config = dict(
    n_layer=8,
    head_dim=64,
    vocab_size=8192,
    attn_scale=0.135,
    bias='none',
    tie_embeddings=False,
    parallel_block=False,
    init='normal',
    init_std_up=0.0227,
    warmup_steps=22,
    schedule='wsd',
    decay_fraction=0.556,
    batch_tokens=[32768, 65536, 131072],
    seq_len=1024,
    train_tokens=471300000,
)
Each number is 500 + 40 x the weight over the matrix's rms, rounded and kept within 0 to 999. Layers, rows and columns count from 0. Numbers have three digits each.

# layer 5 MLP up, 1280x640, rms 0.127, rows 1038-1124, columns 240-319
531477533530525503506513425501575505426481502535473504503458620500585490478476490499400513459450528493536435529502498450460514496507486553486505473494465546449460533451498543526469528584443495532557502462591476489511481583503498508556534517
508560473547489549455457462529558493511531503471475516502555448487520488548541504474582462516462528484504502529505468488464469477605539477483535497448546432448543437488494472416527493469427534510516509607471523533428554484496578468469525464
535568584466563489459506511548495550516567496484462439444473452471499489507487486515523539473440516513487529519532543483503531472505497458543494460476493506513498483595567507489491498536544486586512481514466496503499460527482580479447522479
514484474524528468455551455536456466505497551507537561399471502536527458557466543408509510454444531552478553539519517563544531495484446443512488459519536461440562548482520501496453431576519561532523498464552404508507502473525511522518510467
492459541462487519545456463461461450460510516467514535474430492481575527500469472477497474538545493459446527456517490458522484466514561439522440528501474557494387564514530513464566494501468430558564452497499445520484493473416468450526490430
523480595564455545552534566520489439489502612542463560485549528508499575504508540464476492558548624537537520586437562568462465499474469520544508514532434575519515453419511490483519487541485557550492520563512491455441477477482411558464498504
549477521529465474563544456509487485447538479497471492562496453431545485499472519506572476444545506483594546499504530535502489488456525480495505498532541513512559488457511472485454478483512524488489542516533483514511516519530431454513551512
522446483513535461481497460494534510521549482564509515528498506504513569415518482430518447485458518441486494484537499416510478513451502517467527557482541562527524518491445533510502464448499499450506548532511497500440502561450530459471499497
547541491500464462466560459454493492478427482522496468547517471514554504515504474519505395478509468511545499515517490409448559473513532455514523492462538495464497548518469458475516495539582482499533518483507488514504561525441524537517500470
579498473455484527483490486450516530464521519511495446493447457515521532519461504446499512517439487521511485472531422520528504512510464506496484526456501526462478565454470473471537459487497489542464476524467557489562469518466494492535529478
487525491459581387507483503516495484484414492487553409513576495444487495466526442515488573501445470508554453509483525443544478469491560521569484507552478480573540486433537538529481465499544451406483578429535565502521473529439522514510521512
495479537547517525428497578493410496432464492589485466387546432483469464527495502529533428497525521607474487517541499507524536491480490429477445519492405527461543547463498544502533492502452542484594479511567513526594519494375525488504563486
493547493521491529475440532578510479545508527475493504422517475486510382468531539476504597501454459529480512458510445544546537379534504494486481542601454476515526568507478486565489475549539504500539518469584520451534524476461553487484526495
443447462591603509516460494511441485421485462490472501487544465525505535506484489485470430533475435499487517461444511472508498511610491530521455583493516597461543543515438469522509440471456515615512517396515481510472553531533510513524551514
542507561540452484471497565525440571489444497503595493498564523512561495470445512504468483501559475587505496452503577491517509502442541535501512512435478561454450520500464468509488491487521495472506511521493434421528520501412457571476526483
498474421554538474543525496515549470544557462525478479545501524481475529518456453508543485542499618545512469536603512546527520521545488473540507533505485564491485490462502462483517396464467572484542566440465443521538434534474506478500506581
520457490443472437500465471430505580517493427455505454497542506424491422495571437438542503544496545492434537512403532540456521556496510570490526488503493450502570546498469502531541439531466585475540567340514490532497549585486462514502454475
541450474432468520499507591444525485460581488530503437465490477508526530417441509478440582557452453469506483496562465483433454460515514499500657548486473480553536463503546434503433543460501450436547467501512426425564447522418499447474487394
471527447509532469529497527453544567480470487490485495506511516487525547450452537438493409568493536423469466523476512464510417524444509512477575493468520517486515437551594517561495509513513434493518487488493521478519483396479544526491537452
453564564495512500427522506514540527492531420516495556550476441451551506469477524532495559519498454530525512492451555513514497476473550517497541519512520496509523528478526445518518539511506484455534535456459495501449483485536587540457526477
478608500530449488537565558502559499515472422533502507542379566552577467474599512535374456461461497495478535520500537512489451552517573482506520473550560511448478525488465484409494477492550523541503452568530439560528568507492502468454444465
537480467587440498469467533602453488565497479447484521505518486515511467569554592452405414514493496471482378466512508508484534538519480499438563525503473502552537540485454475477518479541554430522504391541518420528461482509526518493511477531
490477503530475528515489468500529490498513455498534475517546468553448529570517615550516460511512576508508526465548464548500475538511510545585521486494588556429495507524457478451517584450508440570535490407466394434545507474486483607420531489
489532550442521476481470543460498470496495486517437521512516462556490488476537547539478527541413434483490440463459506489491504492522479465513450541498456441396528457481492559536468464498370459485419495549496499484546477539533553447450558498
565438529500439492512471521521555510516515507416572453522460541492514551494476491459465564493526517434424525442463444528481495541559605494406525478424528478453495532510553453496492499429504500479484576522525501513534436519440532534512456491
496481542498520494453474550518577505528542523482475418456503468443590627560498500516529373512524479463562516492471462472457524503478480503506537463523555419550476525573462559550530456437588484521506509464551417451456481419581494422548489430
452535495490526506549507426531520550529453528555491441501467503477529541542451509435515475493494464522477435454526477513465516422497502454454505524450454475458572470505433464427458542551479523497439496474549536523527465568530459476468511459
530494447493504527524504498500492548503503466560470492539512500487505475476491483553453516534515515486445482501557488501510473429500507536466519585489539498509490459492490522504528511555505470503506513558441491488508484480477527545553474456
522456551527478494440521462480553394513581479499475483512472585482439471510501570536448478588472506557431530530516452519529474475494447490610583428431491402546491558526542487412542477522564566462474548529503439380418530492534483427520584423
521581496431461529561497529542506548532492520471582467529528487553521430486437550504583565472516550578497560452485476442421460456475477533482478510572571540458472477385517466579489515579464491579496456467495516468492486525551566420495477502
488502491499586520495445424510538557435563493389510545498500433458452431473480575526533385453513438540478447507504502519589495486501463452474426565646514453486503512582533480533473429508496472459518503482484510516547447447446479502450490483
563549490500454443513561399481498460495548472566499490507540518543533450500514525544554469450490477461540421414485548511599552456462471514505484544535471478524543478453479498504514533564473493520509436525535410486508479515485537519506624507
467458501571464518505455540502602452485571544470494528483466499521536525486541563458443488449512504466458442512538504511424490569512525475426547548525529486475498593481529455547540461518440504469509497494362568486492519519558481559538453422
486502480510495561399495499463516485480457467545484448416420450499515541482529465519463442473455535478415500531474605427555470465499564493493493525540582504462479540454559499477489489561532478590537597463483455454479532465509585511467494531
526478507445432566508520427525508549507482412509515574493461539614356470456460472490540487455411501546526539547497530440467551521565510509531557495539498563467552440594511507465487458518520507489471492498505544524482506408491415494599519478
446547376418520511535470526521512534481477497497532450515510482567536460530454534497453462535474500528523557445474475474412473506524511464463470527499508503511491445491544542494501474555556527525433499601508504491592471516509548530460543525
483529499462513543417472554546514476512513547497477574540423508563532547548471529571485443469581502496428490447456561484495524508481485504484463407449528496461582528487589517501482610440395424550475401498553532539488501516543462484534472488
505469557510535496485488526492478477512544501579513580572499521490522442418448500506492509521449501533511478539481508502493489580509453527536532488491465510520466505535485502513483471488525508535493463532572491455455553513450540465452562455
514462510554464508496510499548520534563542480525426481481503506528560523530500481472485497533483515479437498454506522401543599527508476534530569520523450535560481501446522534503566466470490529518533526509515439529471536522449542498509468557
569496603568543478462469518443506524462474430511526468504496536506508550522575471501507527421487538571535559442510472537465487448510491493508460451476595473443549469539567448446525447477567494560500487485482471489493506447537491540503536536
495518450467496543485455445495528513473492473444514498488492576480509463465523503474473509462497484540461514504459539568576506499456494502477489520509504509573516527509535431493510543481510470498455546510509480510548509434526423547534455510
513519473468545533546498522479460402408452497486529538482491458545460544492519513509517478495488421468489537518487541453548488530494513503537501513549532525509492462481512523483475486532495483484516509478469421488482502431527419474512541508
573498471514506460510479516488493488478487518505547515498524498548509443502509487500443497520504576486465479495464466461447536508494466479524524482483458479476478496501523499469487531494500526506560517411536457495504521516481428493460458493
521486534469401528500521564548551440532535566589516521426542408544514523549526505522492622558517548571544508445483526481509492451434580533545421438577530486462511460537478442410543481493478452507540440460425441567566608539572519557418511542
526519481592431493478450495501534473511540468493501464540447484522460490511441535509498506530551549424541513490458584505570458540507520428473566501501497507508498520493491459491498486529470512544505481467424520552520497502468509422537555535
507473458488483485476484547500560432511573494471541519480485478528518455552507490441439488494486514456522482575513528506500501507545454442439526468514521468486594503517465413548502469463568553493455446554542448471420533551510491451539522538
604465513601538484405549515519545455574540483490540479588468476486442548464530455466495511506448567432455508505514491504516445467593444488430525481472530500478538491538499516437561525512570464510501574523424503531473487485508471515504509515
454479546476541527477502522499506514436515533524457525548490547511492522510493464529385515559519456523499437459488503558504512556488521470441398510549531474435479562520451526490455436448474586434479476503540458484509551484517452563501516502
533497452496491444531570442501435551520474515510542526586528532600525422600509560390456523514518520526528535460555532564436487444441477427500472456476516509474443469532489530354513482501500382568491441517483486560536471542573562453486419405
471507446540455539492458480515483507492526507530522513500478532468464447518454497513580544490536441485482486476548538479526473524459528494430538533486548450550567510494511479481479492493458453435495514536478559538508494493433471502510426521
479604568473571535463578522485496494457472489500430516583496613481478544479522606527527539592520486480497474447464542550554523495466537467410498601550496580483438584573455544416527488523530494454526577554546539499461478463494582498551525503
506514485489526481527454466470488454476579455533507478476435512484535477492518508492537568474507478486540454462460524445501506496533544516512482530444565450456496486495537496513561479493491529486584420511404490400444577452535506515479511506
411478545441470440487514491539548436501557581448494462529479459558478513429478502503519574476527438471476545510547446514446583525439613454535571427571539524594512456517422504520453504538517513522487525487527473569458576529528473548544471470
524498487511462431542489446443526510510536498524502450503473487559562523510562503462477549553469423452535508482436498485514515536527524484518499490557528519586498471493505526508472572546493529549516436528544436518546515493483541566506572524
531514492490558524478510537495545490436464443456583506421451537509575510553483483474408533590483438445505482443559483462417547538480478434517485516523439456441529460549541540553450496558512476469453480519495510613553478484532497526453484485
487475548466451490444515526485456454403503428540482513536540542474506523499491478457459475497530514501517443578526539523508490541532546444448515524517528532478451521538490478472510457503469561592528546497584491531457535493499521496498508503
532545546570506451523525504556482512532517507534507490476519526466480475535504555602510500485533542504498520479533482592465553488460523521468525531533459516527460429487476448473512500542425547444563411576479566454490521556436480424519485459
488529500499507513475486547546501466513509541499524450539463511497482532524507510511541532482528562490493460465449497484497547533510485539493542517545506495533478485422501478485483512531505475512554458492471473507511503543504489482499515483
510426482492532525516472512400550491475500517499488473498486497560466604473512495499477481529523488537475503483512486453516476468509486534501572469574449480513416537611524495493467449452534481484506556511562465470483483530497549486521495353
503573532530463508456546516450474487539493492464513554502449506536459495481486493466516533567545619437426516447521564529422501520465490523476434456443480498581492473503601448446426502595515549465515563493454458516474439521477492474536462503
451498469544451499516488461497514475515500495464590551516517492543541461525484544591401512496462496538457501495512490527457483486486462483442523525547460459522515508490520504494516535469541538508556546481504498514532562428492523454548485539
475385544423594553483530466531499547473483479491494482612532512508555484519466533526546498465482507539474361549557526469500406505502424523539520447474465529504579535499475560513422499524450500543440518468573544439493452522482488488540498504
479458504479503528496528450567554483546576504584399495472532578557510544451465516529501573447490386486480507490521501490460495476429536466481515511546526493547528492509489562486458526490502488542411454436529478404529535503549564487479469554
511475549472492452532543474453483482517493456409510514548432519543437450542406505558500501499460435513446503475533450528520477558455554572504533488464488504437445500489529482424452529468489478487531542522528508494494580502466557504484552493
417491463538536495496639524505484581476523514507475532546434460487470572487458560519508417532491620573522478507525420487480414524583546557462567602573558470523564511572486501535566516448533540534552452419526420609482475490448474518429496444
510490501450479441501503455455585508519501532475481545535538487542521439464489480452512522447490544462525508527453516494422468441520541483577458496503539515473556417470460470556543496511523457500500414510542565502488492499506474452576522450
489539576469503491566523496589399527501524455499509504471480542456492513512533503602484548534513459578525445523499532457463469468517498532522433423523563528486414453605507545477553526510491426586548502501506526522447477479459485553510516389
469530507448502482509493473512491532571521591518512532455550511462496492533501491523422524513498495455544523462483506515520445477394473517505582523503532488471534480550553561472454489501478494481506447485525483487500455474470492468542467467
494474507576566496514497580491457441513495499445550494497517520529480460498575473553463469487499489509598541500533481557483566538451524494489453522540584522489560473542461512522508532439543523490508463455522447386476548503503480490510525483
470534483512522577544500517458458462538490538513515513526526532439539453477475498498429567538514521515524507487543522504471513493467475511526502448527537530477523512426547495502430462467531411498467471499526504499431498510473501484523420484
522446533501540541484509422451453489513537502430506471483388578507528482469510505561516477448470511439509501571561594554439559575483402475476467489469483451504513439542578434601485529590520464511457493517468431442420434465505536536492548462
509458487533469477502437515385510558421543479564520491530495502472501571563413506571519482504472538530513509512523515541555505499509518467513433464564521552556598526400436450476499482497453553395455594508518490495584446471472513519544489481
488535502527553438467496491556474500504502500490485528535534493483420448479506575518535467444553501496497484460519490542501500500545523482489411539512506494512548466494485500482533523503520482493531469495509486481451552476447541499465451526
528499525491464465503558498527454530477572470441438510464501480497549515400484476520530550462490491479562515514506497505449547470466468435506485531540487504477518511535457486495460502514510529496481539560487492513502464503446517524520490448
444593549405522431510575530438549496504457512464521471493462511529470546495480490513495530579529537466567460519500531434409481447439412432417417557496459496531490434446531552443558501457551467466523517513460442503481570525532545490533465517
497548529448525464481470492465447448474478451551458498425525545445530514455558434544500555530499518524440443553496457527526533480500531534515544476523453490474555619420573432564498560504493514420581572541489486496521512473474500476482519432
562496498525537521442479478487507442546438525519425528503465529500512473438583492485503445452493508529490512498556534474468560522556456493528518534413549557470555509545468495437441506455533454423505488516528527509544444514542525501485513454
460481454558447551391597453533545520462514607514530490470479488586501472435511513530480435537511443606607471490493457459511542516415526503528469527448527465453414543570485492505518450505563440478542452519500554567547512490592488555503533549
465489516528451500602390460522441473462491567528483458512535484538536541523605467483625454486414522560482437547435489506512434523507534512413519463492519516496463522530521502576489387499389435493509528454481632551510387503403415521511484455
472493530598558435452479498539438487520554481485438454556533547494497551508467495541486484542494492519485541526501543586454483514466477538510518504489428480536424482479567612501445457549566536482564490496509468489502475459534510457442475474
474465571469520516512473492467528586569534407531556463540513516514483484474450444517491511551540446528567437440491470495519521472503457417448528525553571421448528551528545459617506465539506479527470507493502448461425503548445482497504459503
525537428460532506456507541491557465500537532491490494532533471585488502440496443485571487503455518545459541497510502523418465518485506510488468551471623569495521419470546555548502520509509549527458493498564455464551518520488469552493520460
519518439506467517441487467566471466527502557496467514522486530495580522438490514537563510539448470563487453538470577420477536464509548531600517516453510571495485537448367486524465448462487496463513617488492508467557529473472505487450440491
521475531468470516552500482577488437510453488484421549550530505527514552454496480473548430537622447460536536539554569506503514468427480470534528523490510520484514514565495465435463477551486492540413487487442537556541552578421583499472497421
425526523466530460546467531540476504541528478528485463490499553499455499484525526479564504539469485489536512511455498522454477509490544489492471481397473531489550543412486525477439524533491527504442487519496549373473515578491513463431447538
504534513539479526471451464566480465482485515498530491520504479513479544542517457528521499494516489549541485465522486447498507449521474501500496558486487546542468415477525560526461572527459536520512446474518477425561526474515506450390492535
441483523562428501463496554547459464479531514559471545555527478557466554490482598574572452549553479509517573582503462470566465485484478532361545489442486509601528418503465450461494475474493501488511582469493527527450419509544583566426447452
# layer 5 MLP down (transposed), 1280x640, rms 0.0896, rows 1038-1123, columns 240-319
538469532460473483521608435497387461518513504498522514557580498445420532559462552461498571540507508503512451517555479561507477552458454464411435543480501458543469548409524492517410497519468471472488487531464491518495420501517530501451513534
547454541542478540520489550519504465496506466558486539434515478498485456498545515537549368466499567527502506406495495514558556473546482553441499536518456559499495500385503544531483532536511505510469498547464405522479490528469470527432516464
517526510514557442477468539547500483515519483466501528564549492466426509521487507511483506510527499512568553517508480505477400518448459575457506486553492486515482518471492520533444474467542572462519526503475509483513530468540557609517495502
549494542431522538494519469504444542468502478539522475492493469466504497472472508553492593564503521484447485555595563501578449524418507518463482488495512446456504475482473529530406490495487477461590529507495548539574586483576558462456464437
427560489480454506490488465573543545454477428443572518439489509481537486521470526595493449519481527468486527496435519521501455553513462509454474535510462471437546421550529542517455515552494561563436473559537484503598530455513465511519500503
483538449474500519501492460387474530481505496529525500526508527472482565497538413496582399454638532464519483531504469539490458589543533477509473479529523563422536451519526523483435459468450498460410420540437509518494421511546497499405534561
443482492557575529552478454446427488527504472511492518509487492467514496517526488417515466502511426590449534501532449484527501544455510535505556501529502543479472473452508543522574509496474455500457586546492438474480434456584519482511539530
561548529518495536502505460491434487491536459441463474609512492525487500442504483508518464462505529509564507487541551560463483479454538492609417500511479572486439534554527512529504530495514506512423542514629466508608447481463455591463508485
550548483517501558451485486517534473493540479505462521528547533550536503507464569512563206459535487503500488461535514551497480511507496553502476493437508521533533477495494541486513545494526525553501448507481482504501514525543485530529511507
452555525502452509517546517455519504448557509546465504493482504525545429453526487467549463516470455518523505499531516527503518473482466580481479497501485540468476501513513494471523458473513494523592445495472498503531535509581528560443514485
515489485485479517595482440591587563548452502530519459516401483556452467481472565504500522518452488545477523479538483496423489487509478564476524431396507510488536475508511527559461496482576409492522475483468533528471478528583539456503477501
492484500614503506464479501589486478493515496501430514476436516556513452479503490483456472531508452498435488530518539481478499516483468470504521505503487560465472507440467477513508443503505474444570496588557428465526494499503504487486586501
481461554462467438514492467521414500486521548502540524527535502584511490564520512497429449550456553478561509483524566520583516481489501494518509501475597486492535499466458531544517478482550464474445504518548462538489499509467505519532510460
481566471470597477486545517467445541469516522569475522556503415384524454528520539457559445605548505458535526499525518501461502444499509520536506527411441485502555477460535470460496550472519555529503498436527499572437469492544577466468573465
505536613578448456496526537505512484488480512529477519538464521497483537507492566547493566496538450511516402542495579566500482475482554544539529548506471505491468419513556538450494516565571455538512465496491523492468542479479477473514530458
428430458459498496538550506583450491424532591530448468454546560573588514582491466474505447511498548443552518545571496472491441520551472610496552527559504494493529493466538545463496549510506531477558488504471468438514500490648516493543470494
504526473437579508598482517482432531558515441553528506430518532494531547458469527545492539537526497525501479507499440529463515472491553456505520494447504549549460520466494491500475501447471483515489453502499397496534482540446558547412484487
481484559475433566477549493541561473471515508530539474499497502540510474488516546450487599531394488581548495433465472499474536463521548557546492435499475547502491511547517495515411508445474507540570516505479498484505470527540441529516499468
502484492481503448457457498536480503453539558518504478492487413577576539500481510534526364530472463470481518462593482463541512498461474503496518563634448468467523544457546429437431573498459476502472531451589484501499500499478585508440560449
515520535503447490494483587468455516431495501449460504531470490509559501528507526544511440521427448503459576480489465479456492484516557524562473532492513466444499484493537474470530527541508520480475450507434486491458467471514498517487517504
459532541442426444510530506537566476521544530551511505525483437465489499485548559503475480471494527542526576477546505537496529502532587512485517510484586512454500454470534561467531488522456446521429381584491480571523411489526479526464528555
460487399513451563447516487456471517514483509509452485504508490470500477505586630452510464469478594557527477469471503479424534486432536596489475562451452465502443582507498569454569490515522463440558538448511546425526522400567438517527520519
532528455575487485545499518478448497440488576532520501477534524468447505527416550468500569471532557523470484505403459480507543406535484508452453561439447538539552508503532533460548551496539561552535450482526458489570531443568519508517499473
472587525501477532482514520507544505487490533490534500453504443501502498528518549481527456536428572492539473514512545468513492509545494514532499519532559504552466471500480581458474432471422461542522502450457488540495493530589429517494535498
470506509483599513559539430517467502458457457489577538477495509459520484512528550478514570482513516426494454442483445519552462505491542496564538441566581547485509482461554467461451509521563546511487530464510458467544516459519492456521474441
491440492501468491535443606457439462552541476543504451451532509433525571527522584513457516482543452503418447531564562439513503507521492475526468414519567601477480545562444456557500493524485525435458486449587503514471444487476429463515529500
514535489420487540516542422442479519444544517491373517502427540549526566484439556469524511494510518494513458563477512554514477514532486516488457467501489491409543481455496478512479527531499523467458493468422485502502422468543496449419463475
577494562518558460538540527485498505488463472451544515544491517518573497441522543470517574457508580509538468497483475577505521543530490500501519509541528514516576480479478548502563489492460454460482487623448470594537425508486549503504506542
559520580533465516544573486505439433561489442544407509530480480463515478429524497521509371483506501509471504542543479548532487465476472522562487463545454430455500526501451448502443545479538486481495476444590530449465501525479428477518528469
515470472469497401451493537468452498483478491544539505541492456475530502454567546444464621435453480531484522456505520492492529506474504530514463492409494463432468490545403538567493499500467491597522444491485502551603508449452544491510512546
494536565485472548548564523527540518554508550493474503526510432439548460570491529527535388521514508487472478510484570587468572508584412450513470502553549442458489460466513473474485497452546497536598447562503587564498515488484432476457433506
477467478483566519530508481533465443505515522468546502547521471517510488480451455561511474506471519503538542490510491476506481471524527518448590526551497513535456506460465543492519509449512523530494541515455469508487505463510494463545513484
600544482536511485507479492473569500514543460537517526537500446478393531506515440512543527496500520554503447513523412455409460516528497484535516515473570453494484595511434509543545519487512418526509501475412523513469464452524440588510468520
533496508531569519550474469532428385433578455531458459467508449495491474458478470589496383504461537506519492528534506495544505478488526496458505591460536514473521533416398429492495490543500449475521474484526448450525525520513437472463555523
501459471474469527455503452556506515492481528417497503510558501513452544541513550436504503445492473533541523452498452524479496584475473560572481461541497598432491496503525500464491476528484465504466489471529478527476558476558445530569537554
519484456444500408483475484584470536514466471500509494544469616510484557546453479547494279422431500449444582492483462522481485471505392472509473511489514498477494416412531519489559417526517490510414526500514430488467546521573520421521569474
479480590475483508508507527458490414493483443521476515553530488441486491437488498445482440516502408454475550530525540530492556480520502511529499496552594564490501507579471459554527533520506445519463571593581526440470480548473458482519423523
515494498494474502506431482474533471487518500543527517526521462406432422494534513530436536498494517523472476569554514466487497506544481467458493418595500548490411453455553494517499509573543476463536591483472441481388474518486526452533489525
449459471508467461558507453476472469429499433507461467483556498534544506485487507505514526545518535485462489475462571530474531526464477514511528592523542445492450508488549464492496424480507485467521460421505467476500548511518557486529535512
467581542528491539506502492486485484509485509432434494483481460484417518533545510484534535544498539507510468462526530469468511488549517455464505469503509549528377532559521500504517507522530501458479540536528482528478506542534474431478461506
480456560530495447514579517470489523521555448438526442476556454440552570470474509426484313419513553513484467474541477516461460446459426486523501372531549558510494545539489505464488494509515488463411536522495488527517430515486503534465484452
483498477495470488499459419508501440495486515509496520523471505617470527482530507502494206491482446593524517473528490513496492460537461468527526470515503548491472459533492493513526506460522454535487464527477486503478499478501485565459490499
496498529541551512492547455529483480487511518527507501498526522503520428534477517531491485464499494485433534488566497475515532428489467507505459519486470461508527447521520482507523500494462509491512493531425526523501507525515493458492494491
492420508445491558494486434566514517460540524448473514542514398532514424555487541404428568442488603455512540502490508461438541472501485546565477477535435450490506486577502498506505485513490508461386467404457543494497520455537464503491475510
523495479455533448491538476487562539523459485537498537449482461524516488525511529535534483494505509583495499554574487470496536524512448497505463491517483550508443494496490531464480462477465503473459548531485485553521513527535509526483483495
478491562493422546522491479474500478492540495510455518504457524487496494518501552532564455449526525501558451468506396435478483497488571491538461479486489489501459568514505501523426432558539472512470477485459476499524497544533589463492478443
464526469539517573506533512537479575489489471552516584483511491512529471485489381484445458500554480515520541595487498506462502448470467511523555546524546538509515391500516552559551520506466446431487484484478483543444564533528552512528481433
456521476427500620457479526544537500436504465502464495493580534477486529484416493573495399503499530548515455513492512533477514527500450440508439429576487492505387533455587511495498486472549534491513498466493426429451455535431500504471495517
486466505586507499581536515432495524535451517510503535519537444487457450453481507515524551520461490526475540379387517502467464507445536494504570459476474489515506454400553553494553543529565483501514427467495463599442593536504444540538445461
506545538487450489457520493480455483516498499516437570515472552428573510505495521431512530543499474453506486515547470502502483509456502508456507512504518502543442437467448508535473423522503498471464451527458546396539490509499457549462481453
478501450560454420467474564500449492465499466489420537529486549499542534489460515515475380485490525546501432450490505557491531526497525487484433540563539542505524492460514464509501509519482476546542516516534509451517520505510432572522437564
487523507439501468501519469509520443463515468503536601473480533489482511551511548520515488473575501536523477477507508460490517511528486478501525483542486513514497504508554439535537554523495558515545488497494414490480419531480518552503482493
480588500415503431445490528439449516495475470450466515509512552482490486502533474433594404464435501477449564462465436459448387561467523529589486502463513492533555490493506509522404531548460501506474506467510516510455540560522542510477449500
393515511478491472414550479572451456483554561497514549524482516502590555533501591518481494497496517454489429584492511483457485536537518555494524559530520537496446471474556458511541604553499457506486514506478560491403477505462487541500516525
542543461447525558450535547515517487552424510487488509575522447542482495452442479526551437500504534575484500461590480460492522495516461517560467489477508507512522447565527489481461497487507445486491487514500498590474479481541511462566478496
448518490486445426508455496511517539548441509481527490574534474523468530458519457512512495513472511497491435483544492461487530538439436456536503553511472475483451521490512543462535486475503473467538520477494461469529502452497475448469519487
508511509453476518530466542502495473525501561525526593566599476448474525472513514567524548504486469541548484502494513563524470472587484537527490445494475443541509479533552486525489498523436408410513501461545579549489502475456463522534490481
530492522510498488454491502490546478491487477499490503476475513503509533479518468516500490510508534502489505531540536496477471509561467521467525553468510484505525520481475472527486498493506512505510554496481497509508497469490485490529504502
518506535465550625535498503485546555381454481449479540520497476538528480509528496467519576528561477503494521533463488491431461399513428450544485481445480519532499528514505460514491520523459448500426447496545574489511473520513497457493398493
503481502524422582456539402539527506496509461542624462458464444522591491545492581556373640525401482463513475482499523551518440478519437533521505501452485522523537465398436424601454514542579545473449436496449520494529488493531497523463472488
501488530488524526438464473485517483505564449496456464490417492511544419517447496503573602455511589518522508538504516475522518497512518479539522557558503474522443497551460444502490491463493478463539500482567513559537510518476550456514500558
508484476530452550518574535513520469533547520524467510504571514499406457477552496542486559412441507538490505495511517547469508433494502505548496543455476479475501548496468568544500624490448483513491473526484455531476526511457490553531431555
541497476531450508586500475475477502452479493522492476451545543554506528491483454519506574517556496556541442515495430487511496453512497494539526516538563491492431523544539471572496418455508498591522498445433444535471482505484527487529561562
450464490467423486516469483476485521484499467507550518465522523556456513477462479436468593461505565476505488426453487425431476506530505442568542459443483459446473487451473532506540497490560503527527478438520458499491480463446531557418446505
450506478538480482490533489596544517557479502541508548532418455562536554519513462493573353518534449635480483469491379543511439491564441607462539512462571396545574509505494458505540539469559572437456577450497511570549371439508446429438504527
559477565492483568446564545505554488538392493428524524421452485522530464601536557479474438487554472471480470524490488541560493522502537472534441556506456561472447531471463511434502484455411522499488500455471477490476509525461451420406472529
494453469439502542515504419475493476500514461485417437544492506501551547502538502549530533506522557582527411481482525473481518459476515513527541497465490501485446459506560375489549435471495563451501492564545465533453551497450481491536476493
484605560539486515505503526508441491427511570461559560556560497534500494545505552519531731504476547468481478454475478479448503477501498500574571462473466509487495482466515482492444550557483474515524533487517508480463428507482467532553473491
526527510440504532519442512509529486500561546518501450534483536509463492481488469562454337553426430450433474441509525495491519526475413462482522487566539471524525497448546532553530466493512558491542418484494477549488448522532465547525439531
556485560480485428428498497536484538540467506463463574516506483480513529514487482499515451496535478526492471505552421509549502420499512487505514506538538488520486473580515529550512447477461490492507544530509474468529472491553475455525503421
481535495504570529523491495552463472451502504466499462444515548502532516506501489475538422490519494554564541507478498478481523502534537507543565524425519558527515510478526604463488500521506541509491524507509518491604424566570484524406538511
453443497535460536493463394487518548530478499476539499522503581463455511504539481475458519558544484490483494443490457549423517493537477493470448507558486525524502469441515550447533514449446503477503553548508475513465428507504436503437484537
497543604487451585495529485524572494510519534504586477505521579503496556518463490501490381475482517552561494460519465531508484510527486485542548475560523494378504507446580504508427436492449457572601481561533567528533550456412505514476534500
506516506513448500491488571462515536526431463468488487469492525536531457449513472409492415523531503512386526482524493477477481464521439492493554497523478404440463508553491492527551520456502498529573536515451524505509511477512459553523510524
514512459480538522497592522473457509470458491512513475465463429558484420501498522485479525473578495599528527483487493552551568493505480455509520444425458517512511530459576526458542475534511468469434541535411556571563469541424525557499495508
475502447478504583517532543460476423487478518542490454495465511598530423436511459471480747495529556483519446430548536487493515460475442518421505460476473502547467518462512513434525479456493518443459519477508469521518521525460515492522497508
526486487641559508469493530392523519503477485434530490456453480553495460515536434526447360502522563491523467429575495400439504494591482494485488463544550505431578429552461606371545438441498453469512442538469537545529500509558519426481476527
477593570423492453480440520503520527446497558543528462499526443563475531540551512464475478533457463537487417457481498569493482532575548486513529356522499419491401588467445482477434535455463562395515581466500495513563453489472463529492534467
567505444459441471476536482527500459492499545486529493487515464525479547482486430488575477489501507492492548498500544504453398470506519497454459499446466533457503505471532455491489470516528534472497470513514465508408489466482454576491489435
587521470507471457494516472557493524425460477514525524519555387521454505515481479491484460556459482538547532494498556530539455466478491545438469532484563506567550488480524480450426546486523447513536473564446525449537564470534501474647519500
555504398492488469552543466543493506520534555471523550485507511473499507510430432443555487468476492507494562455418454498556471473472514540531517441492593523471527480541535538618450521451577529507528550445502462616461600518544389554529465578
602469551521484499586584512480477520503518455543513473505527522466478446535470548489506392507503532484526472526524566482504524504515550506475442494495466488536465531555508523471530473467573485537475502449515488516522531494511584519543452544
532471491483496531470527492558584509514520525508491475418481499568449456520502501506531438487393496556492487460514520453474471552475505494502522470503564443497452524487454480508489556485552473523481476440486553515495454508566496582427516572
514486502541614491542461511512458556419469531496431521473477489483453438420481502495522480539517484481477514423526427482506488567415517549451472482421514478481496514485567447528530519475462447444508538586503472441519619507497506425533491433
486500500508476443454535465505505512536473525502506512456455439466464491512523477560593544477478468535457442508503524527469493445556546461478533468527497462518491530452466492524422545554481523480460536456473446508524533474532478513493485511
502550455476448464428519491405556520499508463471567492503459535440452480521517473554491619496496484569491539497482478486562489469484537507491462470508505435487438503534468509502453530516555541508487479497552498483489493549466506453519543529